python train.py --head_dim=32 --norm_place="pre" --norm_eps=1e-05 --parallel_block=false --init="normal" --final_lr_fraction=0.0 --batch_tokens=[32768, 65536, 98304] --max_steps=10136 --dataset="wikipedia_en"
Each number is 128 + 24 x the weight over its row's rms, rounded and kept within 0 to 255. Layers, rows and columns count from 0. The size above them is the row's rms in percent of the matrix's.

# layer 10 MLP down (transposed), 1280x320, rms 0.228, rows 1165-1175, columns 64-127
size [101 100 107  98  94  98  86  94 102 111  99]
[[150 109 139 144 135 145 158  92 127 103 107 165 122 137 125 115 135 142 136 176 127 175  91 122 113 109 101 127 133 138 145 119 171 113 171 145 117 105 178 128 125 126  89 125 142 161 120  90 150  92 110 115 127 169 134 150 112 134 132 123 103 128 117 170]
 [ 98 127 118 124 113 142 112  98 147  97  96 139 148 129  73 112 127 154 117 122 129 119 105 124 143 126 126 157 128 158 114 106 107 144  89 134 122 103 129 140 164 169 107 104 140 105 125 118 143 148 127 118 135 135  97 166 144 126 167 113  78 139  85 140]
 [164 144 127 142  91  83 140 112 120 146 136 132 122 133 138 144 151 143 108 114 100 163  92 136 139 117 127 133 132 168 148 103 147 121 116 114  73  77 126 174 119 133  89 125 162 176 154 107 122 138 174 138 139 123 183 190 123  93 132 123  99 157 126 115]
 [130 169 165 100 111 118 126 118 136 122 138 128 154 131 117 113 163 152  73 119 131 144 122 128 119 106 125 142 145 146 146 123 148 136 128 117 139 134 114  91 144  69 140 111 109  99 107 158 147 139 130 130 160 183 104 123 167  78 140 134 147 158 132 173]
 [146 110 145 115  62 130 136  92 124 130 150 111 144  98 163 148 192 138 122 147 123 128 117 121 170 120 129 153 108 109  86 150 170 109 113 109 102 109 181 115 156 114 125 146 136 147  82  96 121 123  92 150 128 128 137 191 128 119 139 138 116 122 123 150]
 [100 141 119 129 166 134  88 158 134 139 151 126 102 145 132 158 113 144 107 129 157 144 137 121 156 188 138 127  86 149 129 162 107 174  94 111 121 132 160 119  75 110 150 126 152 135 121 133 126 118 110 111 144  99 158 134 134 164 132 105 123  90 119 121]
 [125 170 135 117 175 100  90 175 124 142 110 127 125 171 154 167 144 155 172 135 139 132 104 151 165 116 109 108  96 185 123 143  89 109 133 139 134 142 144 154 103 151 151 157 127  86 122 142 124 149 133  90 103 111  95 175 126 129 163 162  82 134 104 141]
 [112 126 137 173 102 143 101 126  96 120 122 112 120 141 145 146 113 108 122 113 150 167 198 101 120 135  71 115 114 127 160 152 125 121 132  78 140  94 108 121 114 143 119 144  93 114 135 120 121 149 105 142 144 148 132 131 133  99 139 126 105 138  79 146]
 [148 127 111 117 177 117 160  88  95 106 110 129 147 138 112 142 103 144 129 108  86 106 130 177 155 131  78 121 131 132 164 133 118  91 143 112 129 166 141 150 140 116 148 102 106 120 119 131 138 127  94 117 165 125 141 121 129 101 132 130 172 136 141 130]
 [113 122  91 148 173 134 113 124 116 168 131 120  86 144 141 163  99 162 107 103 146 162 146 105 170 143 109 146 147  81 102 150 104 119 148  82 151 138 120 138  96 151 168 108 109 106 151 126 102 139 111 122 134 129 126 139 118 142 114 135 181 150 136 145]
 [134 144 105 113  80 119 112 121 113 109 109 159 121 122  81 105 101  82 142 104 109 114 129  88 130 153 128 105 144 117  90 128 120 139 148 106 120  99 178 104 196 115 141 157 122  88 122 140 154 129 114 154 111 109  96 128 132 104 144 104 115 147  97 145]]
# layer 10 MLP up, 1280x320, rms 0.219, rows 1166-1175, columns 64-127
size [ 96 103 101  99  96  92  91 103 106  96]
[[136 104 138 134  98 105 124  89 165 127 109 187 125  92 139 129  79  89  74 126 130 110 128 116 152 126 150 139 114 166 144 181 126 126 127 160  95 153  70  76 152 120 136 133 170 133 108 165  83 164 137 131 128 131 156  94 131 143 110 123 100 169 154 145]
 [141 138 122 111 103  93 127  99  80 129 141 134  97 169 131 143 127 149  93 110 149 143 145 138 155 132 135 122  91 124 165 128 149 171 129 159 121 112 147 181 154 146 106  65 101 128 126 154 145 105 144  97 118 154 117 116 127 112 111 106 170 114 151 139]
 [132 150 139 130 104 116 103 111  94 104 136 125 133  92 147 111 127 145 104 117  77 113 118 181 166 130 103 157 105 111 143 144 127 122 134 101 110 130 113 169 120 107 111 127  70 113 118 162 165 153  91 108 147 162 118 119 127  91 148  80  82 125 117 138]
 [116 139 121  95 110 131 118 125 126 139  95 106 111 105 120 102 115  82 118 111 145 171 117 180 116 143 108 118 135 168 133 138 154 132 144 121 144 101 151 118 135 115 127  96 102 120  94  95 107 129 134 114  76 158 155 158 127 133 145 132 124 137 128 103]
 [150 163 133 145 123 151 144 104 117 145  84  98 136 142 120 127 115 105 118 120 129  73 176 156 112 126 147 116 154 145  99 155 118 109  85 138 142 167  91 106 190 150  84 133 144 153 121 131 151 140 112 123 164  90 126 112 117 165 144 144 137 122 107 111]
 [115 127 128 161 120 143 106  78 102 118 133 102 128  89 144 127 152 102  92 107 149 123 106 110  97  97 140 135 137 110 112  91 146 141 132 149  97 130 123 119 114 133 106  81 126 148  90 119 117 127 112 139 133 119 111 115 142 115 121  91 132 106 148 101]
 [100 106 138 105 151 160 145 132 158 138 114 151 135 128 135  89  94 130 142 128 121 156  97 184 144 122 127 143 142 109 130 100 125  91  98 166 112 142 139 115 154 146 130 101 125 109 122 116  95 134 139 108 135 148 107 187 153 126 114 146  76 116 136  80]
 [141 111 125 154 151 143 117 142 150  93 110  61 119 153 105  68  95 100 126 112 103 137 132 107 130 106 155 141  99 138 125 110 168  89 114 121 132 140 135 119 106 122 120 142 162 145 179 104 131  96 121 103 123  88 124  93 126 121 112 109 126 105 120 101]
 [124 132 130 110 158 123 131 114 118 142 107 107  96 129 171 162 113 109 129 100 127 132 185 114  90 133 162 110 189 120 135 137 140 117 151 113 153  73 117 126 132 113 122 136 118 193 137 166  93 103 123 109 110 140 135 102 122  92 193 182 114 159 149 119]
 [144 145 107 125 143 163  91 108  88 138 116  99 129 120 133  90 170 134 105 121 102 148 162 113 121 156 155 124 163 133 108 155 125 135 162  88 139 113 161 128 107 145 126 121 118  76 117 188 112 156 125 145 127 139  92 118 117 151 138 135 145 111 170 114]]